config = dict(
    head_dim=32,
    d_mlp=1280,
    norm_place='post',
    lr_head=0.00661,
    warmup_steps=200,
    decay_shape='exp',
    final_lr_fraction=0.05,
)
Each number is 200 + 30 x the weight over its row's rms, rounded and kept within 0 to 999. Layers, rows and columns count from 0. The size before them is the row's rms in percent of the matrix's.

# v: layer 5 attention value, 320x320, rms 0.0443, rows 52-66, columns 96-127
# o: layer 5 attention output (transposed), 320x320, rms 0.0423, rows 52-65, columns 96-127
# q: layer 5 attention query, 320x320, rms 0.0536, rows 64-95, columns 96-127
# k: layer 5 attention key, 320x320, rms 0.0545, rows 64-95, columns 96-127
v52,084,271,183,171,199,178,206,195,240,166,210,241,229,204,223,223,145,157,165,156,206,212,205,150,220,201,197,235,166,208,188,224,157
o52,079,210,226,200,209,131,179,228,171,170,270,183,208,173,177,208,222,182,181,256,181,267,204,208,253,231,210,187,209,199,189,176,233
v53,087,194,176,205,257,174,225,188,236,218,212,218,227,188,197,185,197,194,239,166,253,141,191,224,244,157,177,174,198,208,196,224,193
o53,084,232,272,157,232,230,242,226,227,202,194,193,132,212,198,275,272,252,262,264,128,170,171,204,177,207,196,161,189,218,197,149,202
v54,093,192,199,259,247,203,227,201,211,168,180,236,154,163,173,213,222,149,146,159,192,185,236,232,207,193,190,185,149,226,174,148,213
o54,088,208,211,210,170,228,196,178,118,230,215,155,220,175,218,242,192,239,192,158,211,200,196,173,202,222,175,215,179,229,202,232,222
v55,089,213,174,163,244,190,207,205,128,202,238,216,160,201,200,177,247,206,138,162,204,221,187,193,164,157,230,200,231,216,194,172,198
o55,088,167,220,189,165,161,232,165,193,223,184,206,276,201,144,157,220,238,201,248,174,209,102,206,206,215,197,241,215,141,225,153,181
v56,088,247,206,205,156,170,178,218,241,217,187,158,262,219,187,219,180,229,218,145,203,223,229,225,216,235,172,193,237,225,204,213,157
o56,093,218,239,196,190,186,193,194,124,151,134,202,208,139,157,200,168,114,248,185,241,174,152,196,176,160,230,207,222,217,231,210,203
v57,091,146,256,189,151,190,210,167,171,196,228,174,168,218,187,196,216,239,170,208,198,179,207,204,257,185,201,194,207,160,171,172,166
o57,089,214,212,204,190,217,175,250,201,286,193,208,205,230,240,217,210,146,224,246,155,210,230,186,163,223,220,215,159,193,177,254,229
v58,089,206,168,102,219,172,173,193,205,253,248,242,239,184,169,157,191,115,189,208,229,160,205,142,216,222,204,237,205,157,276,211,170
o58,085,159,189,209,206,238,143,226,203,189,173,99,215,231,159,189,256,209,186,195,199,227,208,217,173,208,231,156,218,224,188,212,148
v59,090,200,178,159,217,246,265,190,190,211,227,181,195,130,245,224,207,236,190,172,198,160,210,186,211,171,180,254,225,191,244,229,215
o59,082,167,268,215,207,160,243,199,234,198,169,208,236,228,210,214,199,143,259,187,222,199,199,174,249,201,200,177,198,209,210,202,215
v60,089,187,198,233,211,175,191,246,232,157,265,197,172,185,200,166,191,227,272,148,207,187,240,237,247,230,173,212,153,199,193,211,198
o60,084,171,174,242,220,221,173,232,264,217,187,203,221,176,254,254,176,198,251,186,158,250,195,191,204,156,189,154,213,160,222,221,191
v61,093,193,190,130,214,268,185,209,204,230,215,256,211,181,237,191,213,221,179,235,173,173,161,179,163,205,200,217,243,218,226,151,216
o61,089,181,202,247,161,214,216,231,225,170,234,160,133,231,154,219,206,212,207,207,243,160,246,137,229,216,208,172,190,192,168,229,204
v62,090,214,155,188,195,162,241,210,208,196,170,246,220,171,173,186,209,246,196,231,209,193,242,191,200,153,212,241,195,175,210,231,189
o62,091,260,207,228,171,231,169,169,259,261,222,217,257,250,175,211,208,165,192,232,198,205,222,233,149,207,181,176,221,181,212,222,161
v63,086,153,194,257,215,199,223,204,176,226,222,169,268,187,225,167,198,216,210,172,183,228,256,240,208,152,196,191,158,107,247,245,124
o63,085,239,284,172,171,197,203,168,232,200,175,222,192,179,199,188,168,191,190,223,137,208,221,190,206,171,130,197,185,179,158,204,214
q64,122,194,232,182,192,196,162,210,231,216,192,244,211,249,137,213,250,208,229,242,179,185,168,190,200,184,229,210,271,233,194,277,183
k64,112,184,181,210,150,168,202,203,202,219,269,181,200,224,214,167,201,248,186,207,260,209,191,185,169,178,253,234,217,216,238,275,252
q65,131,180,234,170,92,241,190,221,174,209,250,226,192,145,212,173,273,282,169,193,186,199,175,164,167,227,232,244,209,210,148,156,203
k65,121,209,190,214,201,207,200,206,270,201,187,225,267,289,212,188,175,212,209,201,234,156,204,206,204,205,215,166,190,215,212,266,174
q66,119,179,219,189,182,257,235,244,149,180,211,200,253,151,250,224,212,202,242,168,185,206,215,225,235,209,173,239,206,209,196,221,221
k66,118,208,171,263,182,247,205,219,199,195,197,185,186,251,133,191,236,197,230,258,191,192,155,193,158,173,246,132,167,187,185,191,187
q67,121,182,159,200,177,202,254,190,210,186,184,155,253,146,182,216,237,225,197,151,209,206,217,211,147,249,168,193,208,171,225,170,256
k67,124,254,216,184,198,216,168,160,207,200,214,225,188,176,180,218,162,182,154,239,185,241,207,177,193,112,210,232,185,250,206,168,212
q68,126,207,228,158,228,248,179,197,188,237,202,183,198,173,173,209,203,122,238,219,168,193,205,227,204,215,255,115,271,177,205,163,243
k68,115,226,181,210,250,162,233,211,167,176,200,272,112,231,171,221,234,196,181,165,241,206,241,203,231,230,164,187,146,265,184,223,154
q69,116,228,183,177,226,268,193,181,214,152,215,203,169,135,147,241,158,213,165,180,179,208,138,156,250,206,178,174,223,218,112,178,235
k69,119,239,208,163,254,196,197,231,171,214,196,217,166,197,173,225,190,202,172,190,212,220,160,154,179,223,194,236,203,223,182,216,194
q70,127,208,153,102,138,215,223,196,241,265,222,180,233,244,175,232,222,154,177,144,217,193,186,196,243,244,171,221,162,222,209,212,156
k70,112,238,160,245,193,178,195,204,217,193,203,176,172,158,219,221,227,196,242,186,210,190,210,184,213,181,214,170,194,233,224,183,203
q71,110,208,219,159,173,188,181,224,210,241,184,210,211,157,174,233,270,168,183,205,217,201,207,243,205,237,197,176,160,213,241,163,227
k71,108,192,210,222,168,246,219,194,248,177,229,160,189,168,268,151,189,235,223,195,155,195,193,247,217,167,205,166,201,200,205,182,215
q72,120,231,175,134,188,167,218,212,164,184,294,165,150,182,169,209,244,207,209,157,204,218,161,196,218,206,189,163,175,202,208,159,187
k72,117,178,226,181,227,189,153,190,222,211,203,237,161,163,205,173,165,222,189,254,171,207,231,194,152,212,231,216,148,209,178,156,166
q73,129,188,214,143,240,172,188,221,140,220,212,87,176,220,238,253,141,204,201,190,224,194,203,241,216,222,203,215,156,160,230,205,210
k73,119,206,181,206,231,181,190,200,211,176,249,255,227,188,138,214,208,160,226,177,218,163,226,156,199,198,178,163,204,207,174,170,154
q74,123,155,233,195,190,163,151,236,148,199,219,207,174,238,237,237,163,190,250,232,140,223,147,200,215,219,177,189,217,177,207,202,259
k74,126,217,208,226,189,215,213,240,205,167,198,208,204,175,223,230,203,106,192,254,251,165,206,234,218,195,185,165,222,193,171,220,198
q75,124,237,186,200,156,211,197,203,238,186,202,312,217,188,177,215,246,202,185,187,203,175,209,189,166,202,171,176,219,171,224,242,213
k75,108,159,167,197,95,196,221,180,192,183,212,206,206,189,212,201,186,132,167,212,224,181,211,159,206,200,179,211,205,216,177,188,194
q76,122,194,229,169,176,189,132,251,182,229,145,200,129,186,172,157,230,195,191,187,242,179,180,216,221,264,230,158,208,191,219,160,193
k76,117,164,228,236,246,196,242,173,152,148,243,166,232,192,152,203,199,214,190,195,219,206,175,174,202,199,195,236,140,175,170,175,189
q77,128,186,199,214,196,221,195,188,188,212,194,201,208,224,206,187,215,199,181,185,199,130,231,208,189,197,168,287,131,183,193,229,264
k77,117,176,86,209,214,149,185,241,220,144,239,163,267,186,220,223,209,214,230,254,211,221,176,180,179,184,218,226,269,222,221,207,143
q78,120,148,203,187,245,154,248,215,174,199,204,171,251,144,209,175,201,215,227,154,190,126,182,209,260,229,159,138,239,212,205,182,187
k78,116,215,183,166,192,209,161,216,213,162,256,187,125,232,225,237,212,160,154,224,262,230,218,238,141,159,214,232,206,185,144,167,187
q79,133,269,264,225,179,211,180,215,217,243,169,173,167,234,182,134,178,194,186,193,233,183,199,215,190,210,161,245,135,193,211,169,222
k79,120,148,143,181,195,187,221,230,162,156,216,190,184,193,196,195,242,199,198,181,203,149,240,193,245,136,184,192,170,197,158,204,205
q80,125,173,167,219,136,146,173,217,223,154,176,166,165,174,194,192,204,230,221,184,187,261,189,166,206,195,222,194,229,198,182,211,174
k80,110,167,211,194,238,199,216,202,250,244,217,168,209,223,213,189,217,212,201,155,218,154,170,204,233,230,221,195,206,235,200,154,186
q81,114,251,195,195,264,234,163,172,172,193,224,213,153,219,212,232,189,184,213,239,152,161,222,204,242,183,177,259,165,206,212,168,211
k81,115,155,228,221,169,244,211,210,231,234,167,189,186,216,188,236,215,196,223,199,221,211,160,186,236,171,234,166,205,218,252,176,160
q82,118,218,168,209,224,242,207,195,197,204,199,205,185,165,267,203,176,223,190,244,173,238,192,201,196,204,200,208,180,198,209,127,196
k82,115,175,175,214,228,192,179,178,231,199,228,161,240,200,184,202,205,191,198,216,213,151,167,200,185,219,146,208,212,252,161,193,223
q83,120,192,204,224,125,226,235,252,230,222,235,148,216,175,173,241,259,218,160,204,182,235,213,194,156,155,187,243,221,217,234,217,184
k83,111,214,228,133,143,174,165,222,206,217,173,233,202,192,206,190,211,165,198,232,213,239,238,213,149,217,197,198,185,217,223,180,146
q84,114,169,205,184,213,233,240,170,209,187,205,176,206,221,139,218,170,197,216,201,236,211,212,227,231,190,218,164,210,212,275,181,184
k84,117,232,222,202,217,249,270,172,196,201,216,170,183,246,190,197,184,195,217,202,210,187,212,182,225,193,154,204,190,213,196,221,204
q85,124,222,175,236,154,201,227,223,202,182,156,136,214,226,153,226,190,187,229,209,137,200,198,156,169,201,237,185,190,198,215,244,194
k85,122,168,224,256,165,230,180,212,185,221,196,173,264,211,219,206,176,216,237,161,218,104,219,161,157,145,181,174,215,125,205,219,219
q86,125,234,139,212,169,204,146,229,238,183,215,160,159,244,200,262,184,239,204,251,270,163,154,198,144,172,255,234,229,220,230,253,215
k86,115,194,218,190,260,181,235,204,190,230,180,245,172,131,188,175,223,213,172,235,177,186,197,237,203,186,162,183,207,195,238,174,219
q87,120,169,192,221,215,191,201,167,151,214,152,177,164,219,221,235,163,200,156,214,168,200,210,255,165,241,221,214,226,166,145,212,230
k87,121,261,180,196,217,146,199,216,173,219,209,167,191,213,242,192,132,203,190,213,245,205,209,161,240,141,182,181,159,212,235,113,161
q88,118,191,235,150,203,138,184,205,184,138,221,197,170,205,237,194,193,121,207,227,187,239,230,233,195,222,201,195,197,160,203,146,217
k88,108,236,249,168,215,190,199,199,187,248,206,162,224,158,203,173,240,245,201,208,194,212,231,216,223,161,245,227,212,201,228,169,233
q89,121,244,183,181,189,243,264,245,222,189,174,203,252,209,162,208,293,226,228,135,232,201,166,220,177,232,168,240,164,241,196,226,234
k89,116,201,189,232,191,164,135,202,189,224,197,198,167,208,195,186,197,178,212,241,195,217,236,174,189,190,257,225,268,198,211,143,157
q90,123,193,215,203,185,261,212,238,153,221,221,212,243,243,217,183,205,197,225,201,182,216,211,185,179,274,227,207,143,218,216,207,198
k90,118,213,189,213,244,162,173,214,218,197,182,238,242,146,209,172,143,198,205,190,215,213,196,191,181,255,204,254,220,165,184,200,229
q91,133,203,132,213,134,200,182,204,192,193,207,222,245,191,177,171,239,237,182,240,173,159,166,155,219,182,178,176,208,262,182,246,169
k91,119,205,192,218,171,191,179,246,204,201,199,201,278,239,164,198,207,207,168,176,195,200,212,161,175,257,214,229,220,123,184,217,219
q92,140,212,196,245,131,185,189,154,238,198,174,214,148,183,251,189,181,243,180,235,175,220,228,208,178,179,193,181,165,251,260,194,170
k92,107,216,207,198,232,180,234,189,146,172,264,176,193,202,257,246,174,177,174,171,222,229,254,228,236,197,164,185,143,158,193,151,227
q93,126,252,219,255,100,161,218,197,194,206,179,228,153,228,195,162,185,233,215,238,216,195,220,212,202,179,152,164,218,181,186,187,203
k93,120,188,256,161,185,178,238,222,166,214,248,197,181,227,236,169,228,181,168,214,215,175,166,126,228,244,212,185,206,170,201,202,170
q94,121,252,148,208,253,191,243,185,182,194,260,183,234,199,178,221,207,183,209,216,233,204,191,217,258,284,245,231,222,180,250,228,189
k94,112,202,253,181,184,169,210,195,243,245,234,228,186,252,243,196,192,164,161,151,208,163,210,168,160,218,120,173,180,163,205,244,196
q95,138,203,248,159,262,185,181,223,176,177,203,190,173,196,214,201,181,185,199,276,146,143,200,228,200,243,212,253,189,182,189,232,241
k95,117,203,166,165,154,221,200,211,300,187,204,199,206,199,164,206,197,177,234,163,212,178,206,216,199,221,179,213,177,198,245,179,189
v64,131,156,238,209,221,250,238,201,212,178,233,175,211,195,130,211,150,227,236,222,141,137,205,233,208,219,170,190,181,213,194,180,179
o64,126,147,182,188,214,110,224,192,142,240,162,184,223,201,254,138,190,165,203,192,229,208,223,210,171,196,227,203,219,229,181,205,204
v65,106,161,249,202,127,200,216,157,213,187,220,207,178,173,195,193,196,187,155,246,242,205,212,202,168,229,183,200,202,198,250,210,202
o65,106,208,185,220,215,234,211,193,194,227,131,248,194,160,136,229,185,208,185,216,213,173,125,166,217,158,248,184,220,213,129,202,204
v66,109,184,242,161,167,144,142,206,217,211,175,217,182,214,168,215,274,251,260,154,184,139,194,199,216,209,168,202,174,190,269,231,270